Weights of a small GPT-style language model, trained from scratch on English Wikipedia: width 160.
Each number is 200 + 40 x the weight over its row's rms, rounded and kept within 0 to 999. Layers, rows and columns count from 0. The size before them is the row's rms in percent of the matrix's.

# layer 9 MLP gate, 640x160, rms 0.161, rows 615-629, columns 0-159
097,200,340,204,205,195,147,199,229,230,176,223,238,182,185,265,201,173,160,176,250,163,271,124,294,167,226,210,220,220,177,136,198,204,162,236,208,206,124,203,206,199,190,172,161,212,133,236,186,224,257,175,234,302,237,179,182,199,174,188,252,190,177,122,163,170,184,118,226,223,251,130,223,172,173,120,211,241,130,185,143,143,224,167,141,179,270,220,111,253,206,204,270,190,230,170,189,208,170,259,181,193,181,174,118,203,195,204,228,233,172,176,256,228,186,184,278,248,260,167,256,198,234,200,205,196,227,195,209,185,215,199,247,163,230,156,196,224,234,211,171,205,203,244,196,263,207,229,238,289,168,252,266,183,187,195,244,216,214,204,161
103,187,241,154,157,206,156,233,158,181,175,169,153,190,268,200,259,220,169,274,245,248,187,222,142,246,196,243,258,185,232,164,170,153,261,245,196,197,205,130,215,152,161,172,223,190,164,195,293,240,161,280,143,175,212,186,206,205,170,164,223,232,170,174,245,196,198,247,163,281,221,131,227,190,200,170,202,178,143,226,149,206,255,258,184,212,219,207,154,200,186,196,187,268,160,208,211,211,163,216,214,188,188,162,171,154,270,211,136,169,133,140,264,228,227,230,257,222,185,91,178,213,182,242,188,201,121,212,229,176,197,150,202,101,226,185,216,237,129,212,248,149,225,187,231,197,232,228,228,210,188,159,168,204,98,173,249,166,194,89,207
099,207,207,213,230,170,186,190,213,146,205,192,96,219,127,185,155,176,168,191,177,189,234,171,314,186,232,191,256,213,171,202,203,154,241,140,233,208,238,140,219,140,202,141,208,273,164,198,232,240,132,210,180,196,268,261,236,231,184,204,188,233,272,201,224,186,287,172,192,276,184,201,190,190,182,216,199,112,169,248,153,188,222,146,157,217,163,266,206,221,281,225,201,247,154,175,218,161,170,301,222,165,172,185,186,179,174,147,249,178,159,220,149,197,224,178,221,202,136,156,174,186,208,164,240,249,185,151,180,182,119,196,202,210,151,240,229,201,264,236,183,250,236,145,248,129,158,243,193,249,154,147,130,250,157,169,162,204,264,214,201
096,125,171,169,195,239,212,181,189,188,216,194,250,211,230,206,264,170,211,203,281,224,148,163,228,236,195,189,157,145,177,256,176,213,176,241,274,176,259,191,184,218,250,111,177,269,142,183,146,213,252,222,151,219,236,147,201,212,200,251,255,234,223,169,249,145,174,249,169,187,144,263,126,174,177,250,225,167,250,308,163,206,181,119,189,266,170,130,239,197,155,226,173,180,239,172,223,200,195,194,137,223,158,193,183,195,159,198,224,237,233,134,254,152,162,214,236,187,210,220,185,183,144,233,230,224,233,277,221,224,175,235,176,193,242,217,186,133,179,227,189,197,216,138,208,197,148,132,193,263,214,250,128,155,101,234,272,223,217,179,204
098,227,221,232,234,212,209,217,227,243,185,245,195,134,189,222,193,268,259,94,216,197,185,231,243,191,149,206,237,219,157,247,153,232,168,241,185,249,176,160,210,231,258,242,156,227,214,221,173,194,276,211,235,160,176,143,250,157,203,302,201,261,194,225,257,198,173,202,264,185,244,146,257,219,180,139,212,185,238,197,156,192,233,191,221,213,252,185,202,262,216,177,246,147,334,166,186,187,197,243,226,195,238,229,283,204,246,211,184,217,178,218,158,214,324,180,146,221,209,208,157,243,177,143,267,252,168,130,165,232,185,210,139,179,179,193,176,207,221,198,172,207,180,177,217,197,157,276,286,222,254,300,232,221,202,212,167,219,201,227,201
099,198,171,257,237,135,141,199,201,170,96,258,211,205,215,219,210,186,200,215,276,166,179,123,243,321,132,147,287,226,184,169,230,201,173,239,219,207,185,150,242,164,163,209,226,205,132,212,208,239,221,206,148,200,289,232,158,217,208,222,196,239,179,142,185,275,220,227,140,178,205,194,214,202,247,203,173,161,241,246,168,181,218,123,195,282,205,257,224,225,207,225,227,223,237,214,178,157,154,119,183,226,184,200,153,151,172,188,201,207,292,223,129,198,173,248,192,263,182,157,192,214,166,222,194,156,161,174,223,134,138,206,216,267,200,192,134,193,250,263,153,192,200,243,245,219,206,182,217,258,207,168,178,253,193,146,111,207,178,239,216
125,207,143,153,182,216,243,204,183,240,241,144,164,230,203,264,248,185,193,192,219,165,207,189,150,182,243,159,178,245,194,205,240,254,207,208,155,210,225,119,261,208,182,207,222,228,144,112,180,159,237,233,256,199,176,201,244,230,176,233,170,223,225,204,289,216,198,212,142,245,90,240,203,174,146,228,243,185,154,232,186,175,188,183,163,219,132,152,130,221,201,237,192,194,167,212,200,173,165,208,236,162,164,285,223,243,213,320,155,161,230,155,287,214,225,259,246,143,249,222,213,256,240,145,177,147,290,205,237,141,204,180,196,195,170,168,160,128,203,142,197,187,243,245,208,162,266,174,191,187,158,192,129,173,140,133,206,199,189,178,225
099,175,257,133,224,192,245,182,229,138,171,160,161,182,168,221,279,154,219,185,198,212,253,195,234,186,195,138,220,167,196,173,116,166,233,185,169,215,178,248,189,174,210,134,166,193,232,252,219,186,165,278,204,230,187,172,200,245,191,202,173,197,169,231,186,223,232,221,167,195,259,181,126,197,183,140,213,232,159,214,162,284,204,132,142,197,170,173,163,274,237,217,156,160,161,220,218,188,218,244,184,238,260,222,231,136,217,201,160,233,223,243,227,144,167,147,271,138,251,128,170,235,239,158,254,179,193,235,194,237,196,233,217,172,236,208,227,248,173,155,173,124,139,137,214,131,294,204,197,227,120,170,202,137,161,213,196,87,214,186,123
099,238,219,178,191,178,190,222,134,290,243,156,222,211,243,235,246,142,184,232,191,194,224,253,276,109,254,223,129,193,178,140,282,221,196,185,144,179,200,213,192,142,228,215,193,229,150,213,161,241,148,142,247,242,145,175,201,187,136,187,203,165,192,196,204,251,188,196,167,245,215,156,206,115,171,219,180,145,227,223,156,259,215,220,241,232,234,207,193,144,214,184,295,195,201,219,172,172,212,187,202,176,200,269,152,101,157,216,225,247,179,270,249,218,207,230,248,209,188,198,165,217,99,187,206,171,198,232,202,259,198,232,185,245,158,222,183,86,120,242,217,207,160,251,307,179,216,278,177,182,182,184,226,173,167,200,188,206,211,184,250
097,194,258,180,218,252,120,212,226,165,194,178,234,195,164,194,233,203,256,224,229,222,133,162,200,232,189,230,181,223,243,166,162,263,242,273,208,186,204,189,284,105,187,160,196,295,182,276,245,194,156,223,178,152,208,240,247,248,221,291,174,148,201,184,267,198,212,229,220,254,195,211,223,211,195,228,211,143,243,208,192,207,179,243,105,229,182,228,144,208,217,247,230,190,229,208,138,187,157,260,223,207,155,191,203,252,221,253,132,196,198,187,175,212,209,164,213,132,212,226,254,262,196,172,221,201,233,169,149,107,219,202,230,133,235,235,168,189,169,108,195,159,125,197,211,234,167,219,207,226,180,323,280,195,153,216,247,156,197,237,184
097,217,216,198,238,194,197,221,209,203,179,255,201,127,167,127,216,243,167,171,165,178,187,197,229,191,183,210,218,193,210,153,216,240,177,126,194,239,240,244,146,208,75,216,219,207,168,291,128,120,202,155,166,213,156,238,226,201,136,249,189,258,201,256,141,245,158,191,252,148,267,133,274,153,179,240,168,149,204,213,185,281,182,120,207,149,201,163,181,219,240,225,243,236,174,219,186,186,185,233,288,276,182,185,194,293,184,189,244,200,250,178,187,254,182,131,192,164,207,150,201,169,236,166,189,142,207,237,151,189,155,178,194,196,208,252,256,240,210,215,185,245,208,211,312,196,257,235,220,200,215,224,130,171,169,158,158,206,219,201,177
101,194,167,224,212,264,142,260,138,174,189,220,245,204,149,190,181,221,231,238,249,282,203,207,200,226,132,264,216,259,154,178,235,214,258,281,238,265,171,166,231,202,248,201,110,265,153,184,260,251,144,249,175,148,176,212,235,241,200,201,291,158,235,211,227,218,226,150,156,246,222,180,169,217,168,210,229,196,260,249,133,177,231,193,174,218,211,260,166,272,226,186,217,179,173,151,182,214,192,193,226,145,120,228,200,182,200,181,141,212,236,243,179,195,211,126,167,235,103,161,205,168,212,237,213,185,193,155,176,191,129,228,191,193,294,184,195,131,199,275,198,132,159,203,216,212,279,171,209,177,211,186,195,243,125,181,230,210,193,265,177
100,105,179,168,167,234,159,288,218,255,156,192,132,214,188,214,183,136,144,148,218,214,217,186,216,250,204,210,131,154,163,218,129,214,181,190,209,191,182,193,170,208,222,149,257,210,221,140,198,203,169,151,170,223,225,258,165,188,178,169,292,128,218,267,171,207,187,144,201,141,222,268,134,249,173,202,172,259,136,183,134,238,241,206,148,116,199,227,188,292,251,189,222,183,180,113,203,111,161,198,205,203,257,144,113,130,200,229,186,201,194,173,197,200,208,159,220,191,277,206,174,225,169,213,223,197,205,167,199,209,215,243,186,208,213,226,155,149,223,174,169,140,289,173,254,188,248,187,128,248,198,216,207,153,141,185,201,159,210,212,204
085,229,191,209,184,179,210,196,193,240,161,212,239,160,203,233,209,200,228,255,263,213,293,182,221,191,242,238,232,245,208,131,176,240,194,146,218,219,222,230,200,220,154,193,248,200,186,273,232,158,136,190,194,229,185,291,178,202,203,209,241,92,109,264,238,238,162,230,222,239,186,124,260,200,201,179,171,172,219,197,186,180,197,231,209,181,151,240,202,241,161,241,235,185,233,236,180,269,172,274,172,198,166,158,263,202,247,218,240,140,181,247,249,274,157,201,229,191,164,150,188,203,266,221,262,211,144,226,209,211,185,143,206,153,212,238,154,194,272,184,186,142,125,237,237,166,172,179,216,295,216,188,182,325,203,206,225,196,94,200,209
106,249,179,148,225,140,185,203,173,205,171,213,190,169,262,285,207,215,200,209,151,207,232,193,223,198,163,181,186,182,163,196,199,204,160,227,177,228,192,148,218,194,200,216,189,198,121,189,191,219,217,237,192,172,236,260,288,161,214,248,174,230,188,241,259,315,226,133,273,215,160,181,202,177,119,215,292,122,183,225,152,135,198,240,189,210,138,139,197,130,257,212,188,177,187,293,218,172,143,163,254,187,163,264,145,181,236,207,237,211,142,192,165,291,207,192,263,255,206,246,203,209,232,139,224,176,153,204,245,160,206,229,238,228,228,230,205,152,202,148,173,211,183,169,211,200,275,282,163,218,114,210,127,214,193,212,219,167,277,195,180
# layer 9 MLP up, 640x160, rms 0.163, rows 615-629, columns 0-159
103,168,198,152,276,283,192,132,206,166,176,244,166,264,150,178,144,214,247,195,224,245,129,199,205,206,230,205,217,270,208,182,151,159,166,206,159,193,242,294,187,257,206,167,266,139,189,159,245,198,169,216,183,257,177,211,208,262,230,220,163,169,213,200,131,207,199,202,205,212,234,188,209,251,212,169,266,274,225,105,186,219,191,183,192,214,182,182,200,249,206,181,274,163,169,168,181,183,168,153,175,188,216,169,153,203,208,156,202,119,137,231,175,161,176,162,173,156,138,180,224,182,121,169,213,189,173,155,197,225,145,274,250,231,253,258,180,205,189,151,148,191,215,130,177,122,230,192,181,302,176,117,252,184,179,99,202,180,220,208,202
096,222,171,261,204,189,142,190,229,182,167,129,221,223,213,253,238,171,213,174,231,198,241,229,262,204,209,148,200,219,234,148,174,239,180,205,246,209,237,190,196,163,175,235,162,281,125,180,199,231,106,298,233,167,207,208,207,212,175,233,264,231,190,179,241,197,147,205,225,176,185,232,192,175,165,185,209,146,198,204,197,166,238,130,205,164,290,171,158,249,266,217,231,190,190,232,229,196,277,201,152,196,89,99,205,191,223,153,139,133,166,217,157,251,189,246,200,217,207,203,268,249,187,264,260,188,126,197,236,204,189,190,193,126,208,209,324,148,161,246,244,152,240,148,154,226,253,219,162,206,238,210,216,167,233,225,248,196,206,220,237
110,156,182,201,211,226,255,136,155,263,282,191,178,203,152,189,198,249,197,243,114,175,176,171,260,231,227,156,153,215,144,178,183,188,228,167,173,208,238,167,242,223,215,221,212,195,200,233,208,235,171,158,228,163,242,179,188,203,265,186,217,160,161,177,143,87,237,227,220,241,205,257,171,218,253,215,195,209,141,182,163,138,224,225,154,157,204,214,190,227,256,154,134,256,107,224,226,133,290,256,129,226,206,218,162,155,149,178,234,178,177,284,234,193,205,190,166,183,167,238,142,199,204,178,237,248,221,141,233,230,151,230,259,194,172,209,281,143,183,171,156,253,116,176,239,231,214,183,254,254,157,226,198,210,172,195,242,195,149,150,265
098,236,222,237,210,143,234,181,225,145,257,173,237,171,167,172,198,200,194,215,190,169,321,157,228,112,205,181,216,177,218,206,215,208,261,171,238,219,135,162,187,216,143,174,258,123,223,151,248,182,146,211,309,238,208,227,222,173,174,157,222,170,191,124,176,280,169,184,197,203,173,217,224,234,214,237,188,181,199,189,218,252,188,189,191,109,165,199,245,205,200,231,217,155,235,192,262,152,253,198,159,251,258,234,228,151,129,158,162,200,205,216,232,271,236,239,82,225,223,179,231,222,202,187,188,242,150,154,139,223,174,188,220,194,203,203,254,267,229,112,190,190,233,200,203,156,237,158,230,180,199,177,276,134,224,195,260,166,160,268,150
096,158,201,176,181,209,156,163,172,230,139,139,173,157,187,200,189,264,200,163,222,217,257,230,272,187,228,122,201,148,215,205,245,221,224,159,169,206,219,237,162,212,247,207,128,273,155,254,172,248,270,150,260,180,139,189,281,237,216,191,140,260,194,222,257,208,163,195,204,249,205,134,244,173,163,230,134,192,168,175,217,182,167,164,250,201,226,194,179,230,206,228,224,119,261,183,178,190,210,232,126,211,234,241,177,233,160,135,181,149,209,210,148,245,222,170,190,244,240,127,222,116,252,176,196,176,172,235,266,226,96,228,230,197,207,201,209,248,139,161,198,214,303,214,167,229,193,258,246,217,195,229,131,163,201,247,203,136,252,207,190
111,306,228,254,187,112,190,201,243,255,211,181,225,278,154,224,229,220,168,242,195,203,134,160,210,269,237,238,246,211,158,220,246,161,228,206,204,182,273,297,188,240,210,214,216,276,148,175,220,171,143,179,224,237,181,161,251,179,202,175,218,205,148,227,235,260,140,158,193,249,204,257,273,191,155,199,193,240,196,221,215,152,219,179,210,196,199,186,206,169,262,177,183,142,212,269,199,128,218,237,192,242,164,214,165,140,154,219,204,136,178,177,262,140,261,217,211,138,211,199,166,100,175,178,204,197,197,238,260,227,159,215,277,176,156,189,190,205,179,203,186,225,205,156,238,134,211,181,224,160,183,267,209,199,193,273,199,214,105,153,278
110,197,206,221,226,155,179,190,233,200,156,242,243,181,163,187,206,208,167,246,169,201,200,165,245,230,181,216,242,152,183,213,200,206,177,139,169,194,150,251,151,151,199,222,184,208,207,210,217,205,163,182,186,258,231,255,165,230,209,171,219,113,184,232,141,188,177,217,305,164,260,183,147,156,216,187,133,287,223,207,223,215,302,267,242,166,192,253,294,144,191,190,166,208,207,194,174,223,248,191,204,164,212,108,200,171,199,114,286,218,148,205,107,249,230,188,199,238,137,190,130,178,183,229,210,217,88,141,140,246,177,203,271,166,205,239,281,241,190,242,217,182,219,190,151,213,152,156,179,230,218,248,242,230,233,235,176,190,168,238,250
108,247,142,243,212,237,197,250,274,147,255,189,197,246,241,236,188,172,253,173,180,215,224,223,287,214,234,215,220,118,200,195,239,202,265,223,183,158,230,153,241,215,144,214,352,165,101,168,209,183,179,123,229,274,211,193,164,182,193,250,238,218,200,218,170,189,184,122,131,259,203,200,126,232,193,223,219,234,195,213,190,222,158,260,159,222,181,224,186,233,161,218,210,233,185,201,230,214,265,143,216,171,164,189,227,237,114,206,265,171,271,179,215,171,200,169,200,220,263,233,138,171,196,201,178,214,248,160,213,143,235,169,247,222,230,237,163,171,238,243,174,242,261,131,173,129,219,204,152,219,172,195,222,234,162,179,223,272,236,169,206
095,205,151,139,252,150,187,154,134,226,212,214,173,207,185,111,153,194,211,248,188,156,231,257,207,212,211,252,184,162,143,113,192,240,240,216,257,169,222,178,263,223,183,179,192,163,287,141,229,180,125,265,237,223,246,219,284,202,225,240,219,149,188,225,247,171,244,193,249,124,201,216,147,196,166,206,250,157,215,189,225,262,193,191,136,184,177,190,194,155,206,129,208,202,220,206,185,198,201,85,218,231,244,183,168,240,159,215,200,144,264,153,211,270,215,208,189,243,164,140,153,221,200,274,149,131,134,236,180,190,143,183,192,186,127,212,201,242,193,194,268,135,234,199,185,221,196,301,217,212,246,236,211,201,209,217,136,165,226,216,199
085,155,217,186,135,145,213,152,219,203,244,210,143,205,270,277,210,228,266,175,238,274,190,194,187,202,224,132,208,204,107,191,225,156,148,268,153,200,215,176,256,280,134,229,163,173,193,148,182,279,215,212,231,160,197,156,138,137,179,238,222,106,211,218,225,270,199,236,237,207,137,185,192,237,209,195,196,176,286,206,181,218,128,211,165,213,238,169,174,171,277,204,179,254,223,148,213,139,252,201,174,212,243,180,238,141,171,151,215,116,230,217,309,194,148,172,176,143,246,222,215,168,248,234,262,137,206,171,228,263,209,230,179,198,187,233,141,194,229,253,235,233,166,164,230,216,212,188,147,200,165,179,233,240,187,201,196,229,214,204,184
093,223,198,191,188,196,121,186,198,207,208,194,190,176,197,175,169,260,229,174,245,187,218,240,168,238,144,191,249,217,243,153,146,125,178,264,225,184,180,129,160,190,233,222,178,209,156,223,188,247,225,199,146,164,165,171,195,196,229,184,198,159,157,190,217,196,200,221,217,193,165,135,179,186,252,251,244,181,231,213,163,209,175,277,159,254,190,203,232,81,164,201,175,250,214,203,276,122,263,206,211,153,239,183,185,274,204,126,284,225,231,181,167,176,251,145,236,200,251,198,204,215,274,282,258,249,253,189,239,167,158,256,203,252,249,187,141,194,191,194,176,216,225,234,168,239,242,285,198,267,203,235,191,328,176,129,249,186,166,206,152
109,168,163,261,203,149,130,162,192,150,186,126,194,137,247,201,229,156,227,149,173,238,225,226,194,176,161,175,162,165,180,178,284,158,163,240,177,170,203,197,281,221,184,261,182,174,202,194,188,149,158,239,175,160,190,192,176,204,253,217,170,194,206,117,208,214,225,266,236,159,205,180,166,140,189,230,195,231,228,164,210,229,129,204,175,228,192,175,181,215,196,174,258,216,198,263,248,116,224,202,207,180,170,226,155,150,169,176,235,257,227,208,152,126,260,213,170,172,264,217,177,167,197,201,163,205,168,192,162,176,200,271,166,63,245,160,250,265,225,288,177,234,223,193,116,239,242,199,191,248,230,186,294,224,158,239,203,121,198,226,265
096,227,217,190,189,168,178,225,158,197,197,156,158,156,224,161,223,195,126,187,244,124,178,161,300,188,195,177,218,134,164,296,258,156,181,129,215,240,197,186,244,186,204,158,199,188,208,230,142,190,219,174,252,211,170,196,181,244,262,200,174,201,208,246,110,190,199,206,184,180,160,202,181,242,192,233,242,162,220,201,208,153,196,134,197,176,172,235,169,209,196,211,216,300,245,192,222,142,60,193,170,210,240,222,247,293,139,194,232,201,197,223,147,232,175,187,190,241,194,174,188,295,155,229,183,189,172,188,198,125,205,251,213,120,107,219,188,224,268,156,217,108,218,208,118,232,236,163,185,188,182,149,172,187,235,193,180,263,152,193,206
088,214,162,271,192,240,193,208,219,145,200,206,209,148,193,232,216,166,247,199,254,201,189,155,222,309,206,188,247,210,184,209,243,197,198,128,214,253,270,123,176,147,143,136,177,176,179,200,239,221,183,202,185,206,199,202,200,198,236,185,208,219,214,181,212,299,209,108,209,148,155,139,231,160,208,226,189,156,177,278,162,186,253,260,222,157,221,269,219,177,126,214,244,169,215,196,220,199,211,236,159,166,177,155,75,199,212,125,271,266,251,177,238,322,175,232,201,200,127,197,172,205,200,252,220,219,171,243,193,184,105,192,215,191,180,241,232,185,186,128,175,174,247,169,154,265,230,188,187,261,212,188,228,211,168,237,160,153,195,222,214
110,184,212,215,226,258,191,216,181,213,206,165,203,238,186,190,235,216,176,262,112,227,266,216,162,206,147,204,162,171,232,223,138,207,139,152,188,178,291,209,164,274,248,256,136,266,146,233,190,186,228,232,166,156,291,231,179,60,236,202,201,175,201,242,195,243,89,221,180,175,259,225,234,201,185,177,255,241,238,153,188,192,208,297,203,224,218,233,242,219,215,135,220,245,237,245,230,195,239,174,123,155,235,255,240,193,206,269,200,244,202,146,189,184,326,188,217,174,192,217,229,249,170,182,224,184,126,204,217,220,183,202,212,265,207,193,219,183,202,252,237,232,167,179,225,269,196,197,164,168,210,242,222,213,179,238,200,206,149,187,155
# layer 9 MLP down (transposed), 640x160, rms 0.122, rows 615-628, columns 0-159
108,202,185,80,234,283,226,219,150,187,201,216,207,254,201,246,295,166,171,201,220,191,116,170,183,153,237,239,160,170,125,140,160,128,167,245,181,276,154,194,247,167,205,131,205,261,138,178,208,186,160,226,185,211,250,154,173,177,190,208,206,155,186,151,224,277,249,208,232,150,241,242,223,226,174,186,205,210,236,199,190,214,245,109,199,98,239,122,210,200,220,121,235,235,200,218,204,220,137,150,190,160,120,238,191,175,240,202,139,184,187,160,258,204,220,235,183,230,147,203,182,234,155,198,187,187,179,231,213,217,170,228,183,203,260,169,286,166,142,196,227,191,218,148,122,156,223,151,172,208,215,207,182,204,277,202,180,193,169,231,193
098,212,137,234,149,163,226,190,184,209,180,250,203,253,211,116,212,199,176,168,229,173,221,215,182,196,213,164,208,203,303,239,188,168,234,227,171,174,157,213,184,184,155,161,186,203,152,188,169,182,169,239,226,184,152,149,242,248,200,213,241,228,189,175,193,187,130,222,191,138,226,230,152,229,184,129,287,140,189,225,222,188,218,181,278,229,171,175,173,167,220,81,133,155,204,208,150,285,195,249,122,209,171,167,131,234,173,197,270,166,197,244,266,148,207,201,200,264,160,229,189,194,168,221,145,234,206,154,184,156,194,313,210,178,264,218,189,157,218,153,141,165,185,223,232,228,187,153,189,223,212,202,188,242,246,244,185,167,159,61,172
106,153,213,153,203,203,195,111,161,274,209,198,240,175,231,210,230,175,242,276,175,209,188,233,183,152,205,216,192,155,187,191,183,217,148,165,196,157,168,157,176,209,166,293,235,206,201,222,170,201,197,223,179,251,171,138,134,247,241,181,180,169,137,233,182,139,167,227,214,166,234,280,230,206,228,187,131,214,130,195,305,182,134,250,201,131,128,213,230,172,245,212,199,167,181,247,161,188,248,182,170,189,230,228,150,228,200,234,117,212,247,181,225,179,133,251,206,221,272,255,182,243,160,182,227,210,205,249,175,274,250,269,302,195,207,176,244,190,246,127,219,230,161,238,175,273,195,191,190,168,242,239,224,184,141,249,207,217,145,137,235
097,170,219,255,167,177,130,211,101,117,154,249,130,209,224,209,201,260,167,244,231,218,236,198,191,182,181,210,267,212,189,185,159,173,157,185,311,128,185,224,212,236,154,239,223,224,212,251,163,195,199,155,230,121,191,243,293,188,201,186,205,209,191,222,116,195,232,175,226,255,166,129,249,208,167,208,216,198,179,210,104,191,165,201,231,169,199,242,139,168,176,198,235,192,298,210,190,179,204,205,238,187,213,180,220,189,256,195,231,190,130,206,186,213,231,88,217,210,252,233,189,170,177,209,215,154,271,115,186,184,178,260,162,246,226,214,167,184,141,262,281,163,183,180,212,230,264,249,236,186,211,179,195,247,223,217,228,156,205,180,115
092,197,200,144,170,233,279,201,217,197,220,180,184,251,190,186,167,168,215,265,169,200,221,176,70,138,282,257,140,230,237,193,220,195,238,196,195,158,245,180,235,216,127,182,247,185,200,180,291,177,173,237,173,245,192,219,148,188,167,176,234,197,190,186,134,154,228,190,148,121,159,287,158,206,199,216,243,245,194,182,313,251,175,185,171,205,159,179,162,129,179,179,213,249,59,197,140,200,172,164,222,176,148,172,185,187,207,275,175,172,213,213,272,193,101,240,233,184,151,250,185,173,149,217,211,167,199,200,185,242,254,230,218,202,212,204,263,189,240,209,226,249,213,224,230,202,213,173,140,189,188,191,219,241,232,119,220,202,189,184,190
114,254,177,220,224,226,260,196,208,259,231,232,158,219,192,238,142,170,186,242,212,195,201,178,175,293,198,219,249,184,140,206,187,202,205,198,222,244,250,235,143,258,216,141,223,177,165,161,197,190,154,217,186,244,171,213,234,154,142,253,188,189,281,238,154,246,153,159,238,242,155,257,204,140,227,159,150,181,200,204,98,194,183,256,202,183,169,233,201,193,194,151,239,216,207,288,238,161,253,181,209,262,232,206,116,183,201,277,230,203,235,288,178,224,250,212,252,107,156,158,172,254,164,218,143,200,197,153,171,152,224,152,195,205,206,204,163,208,193,257,192,244,252,159,175,159,270,163,202,170,158,202,279,187,234,257,172,176,238,199,307
097,184,168,150,194,223,206,181,198,229,247,205,177,194,221,248,209,219,233,151,207,229,207,214,114,187,271,166,157,229,220,180,227,216,209,190,204,248,224,175,259,214,170,194,229,196,147,139,210,200,268,290,242,176,199,163,216,237,179,215,161,291,231,190,243,245,202,229,160,242,103,222,220,198,168,227,270,193,143,200,152,165,132,171,129,176,161,152,92,233,176,223,195,210,180,239,231,204,190,197,229,191,178,294,186,230,243,300,138,169,193,171,288,206,225,245,237,128,260,231,205,235,199,171,175,148,280,197,250,153,243,188,140,225,220,173,139,133,206,204,161,192,248,223,192,179,294,167,217,175,138,185,195,178,130,197,243,226,201,158,186
100,214,183,144,206,206,235,212,311,140,157,226,142,213,171,239,224,229,222,252,171,222,249,230,284,195,212,143,294,157,251,168,177,239,253,187,182,228,206,240,182,176,199,190,242,162,232,182,192,210,159,267,174,240,226,221,160,136,192,174,207,183,158,260,168,243,182,220,186,219,221,245,149,168,153,225,145,230,214,205,148,249,199,185,167,205,212,200,100,265,253,248,202,164,234,216,175,225,169,208,201,246,157,122,236,209,147,211,207,277,262,235,217,189,166,165,191,159,323,173,284,184,241,196,238,196,150,96,227,157,233,206,174,196,231,232,211,228,233,162,240,145,236,183,217,103,213,194,144,190,146,202,193,145,213,210,220,172,215,192,153
095,239,168,214,125,214,209,223,219,161,139,213,206,181,271,181,164,217,192,138,230,229,233,157,238,223,99,139,231,182,230,204,193,240,152,220,222,224,270,142,184,181,246,191,185,220,256,247,174,185,211,232,245,204,225,233,211,179,210,135,228,184,233,210,210,162,206,231,268,177,202,247,228,229,216,208,277,179,275,195,136,135,185,128,199,127,187,257,282,172,150,229,209,150,235,172,181,147,175,181,233,210,187,186,220,255,202,130,160,173,159,154,225,131,169,177,232,168,255,185,106,221,222,174,159,219,159,171,163,204,342,214,212,238,204,211,256,264,212,204,192,217,218,259,234,231,178,244,230,239,181,158,146,149,184,198,181,121,245,258,185
087,150,171,175,242,278,187,251,200,162,146,224,196,203,135,67,226,273,215,232,198,184,193,187,137,273,200,224,186,162,163,129,207,235,257,243,233,156,208,226,199,157,263,207,255,180,185,184,178,190,196,199,202,162,197,246,195,218,266,166,203,246,177,226,253,181,156,171,235,237,235,225,161,184,180,216,263,179,239,236,221,165,229,192,140,168,213,159,116,139,123,205,231,132,224,242,185,248,143,200,206,152,240,118,221,233,293,272,156,182,185,222,170,196,238,156,227,205,202,175,191,108,168,196,173,189,210,222,212,144,222,171,187,127,218,197,224,264,175,158,138,158,271,175,191,205,227,245,236,201,177,269,191,181,220,140,251,211,182,256,237
095,226,203,212,248,191,173,256,227,241,231,170,198,186,175,251,243,301,215,193,168,206,163,218,236,192,222,252,168,136,241,171,202,217,217,154,179,227,245,200,204,176,185,175,263,178,249,271,162,97,211,239,157,268,177,177,278,223,177,172,166,211,190,205,165,175,197,237,172,183,215,206,361,169,234,187,192,235,169,198,301,202,180,141,204,167,206,182,227,142,261,178,267,163,98,221,188,221,211,203,182,245,201,211,154,247,142,232,156,198,179,212,222,220,198,159,184,215,120,179,171,203,184,171,199,180,207,271,165,224,158,176,224,234,241,207,273,158,248,157,146,167,164,181,318,167,238,170,220,169,220,194,214,165,258,226,150,203,269,202,215
112,196,106,206,245,221,179,272,218,189,227,231,170,154,216,154,188,181,169,204,172,210,199,189,252,153,194,222,214,179,178,188,227,160,214,205,147,249,231,234,240,272,275,203,273,265,204,189,211,184,154,128,212,185,182,142,247,176,190,204,235,220,200,183,148,253,241,229,190,174,227,162,212,151,253,239,192,219,261,211,154,188,238,190,166,272,211,190,159,172,205,220,223,247,199,253,187,191,263,201,132,224,156,185,222,198,179,219,249,254,189,206,164,108,161,211,135,183,265,189,224,91,201,192,156,129,272,169,257,173,222,191,144,196,253,140,326,208,239,304,223,208,208,151,131,224,231,203,229,272,226,235,243,175,185,189,215,207,243,230,256
100,180,182,219,180,255,112,164,178,213,208,158,168,201,198,208,213,144,154,176,178,210,141,192,218,117,191,129,210,231,133,248,181,214,222,154,231,207,221,193,186,164,200,250,197,205,209,171,165,118,229,200,192,180,131,211,209,200,177,251,141,272,224,236,244,169,217,158,202,208,176,233,213,161,206,197,249,204,212,229,201,237,199,136,252,212,177,155,132,124,210,148,151,203,153,234,178,257,124,213,145,219,166,215,217,236,254,212,212,288,208,218,250,221,98,241,238,191,289,253,190,202,162,215,165,231,186,155,183,186,138,214,159,162,157,220,217,228,279,179,259,206,126,145,203,185,207,164,304,166,209,106,229,263,112,244,203,178,203,192,168
095,213,166,171,211,189,190,196,220,170,211,189,207,162,253,251,186,177,214,249,246,187,215,168,224,203,218,292,212,254,144,140,202,252,180,153,177,220,228,196,209,229,178,140,224,181,164,255,236,131,137,159,199,171,176,304,217,174,219,130,266,114,220,239,248,243,197,250,222,174,230,70,247,182,195,192,154,130,222,223,173,125,200,244,244,209,188,158,258,233,152,209,174,198,218,217,241,237,148,265,197,191,186,168,254,175,262,281,217,202,205,259,173,227,243,223,212,220,201,156,195,172,221,239,197,217,179,247,243,186,169,160,177,210,118,245,185,177,269,216,246,152,161,216,235,205,239,172,270,213,254,192,191,320,221,183,227,218,138,157,166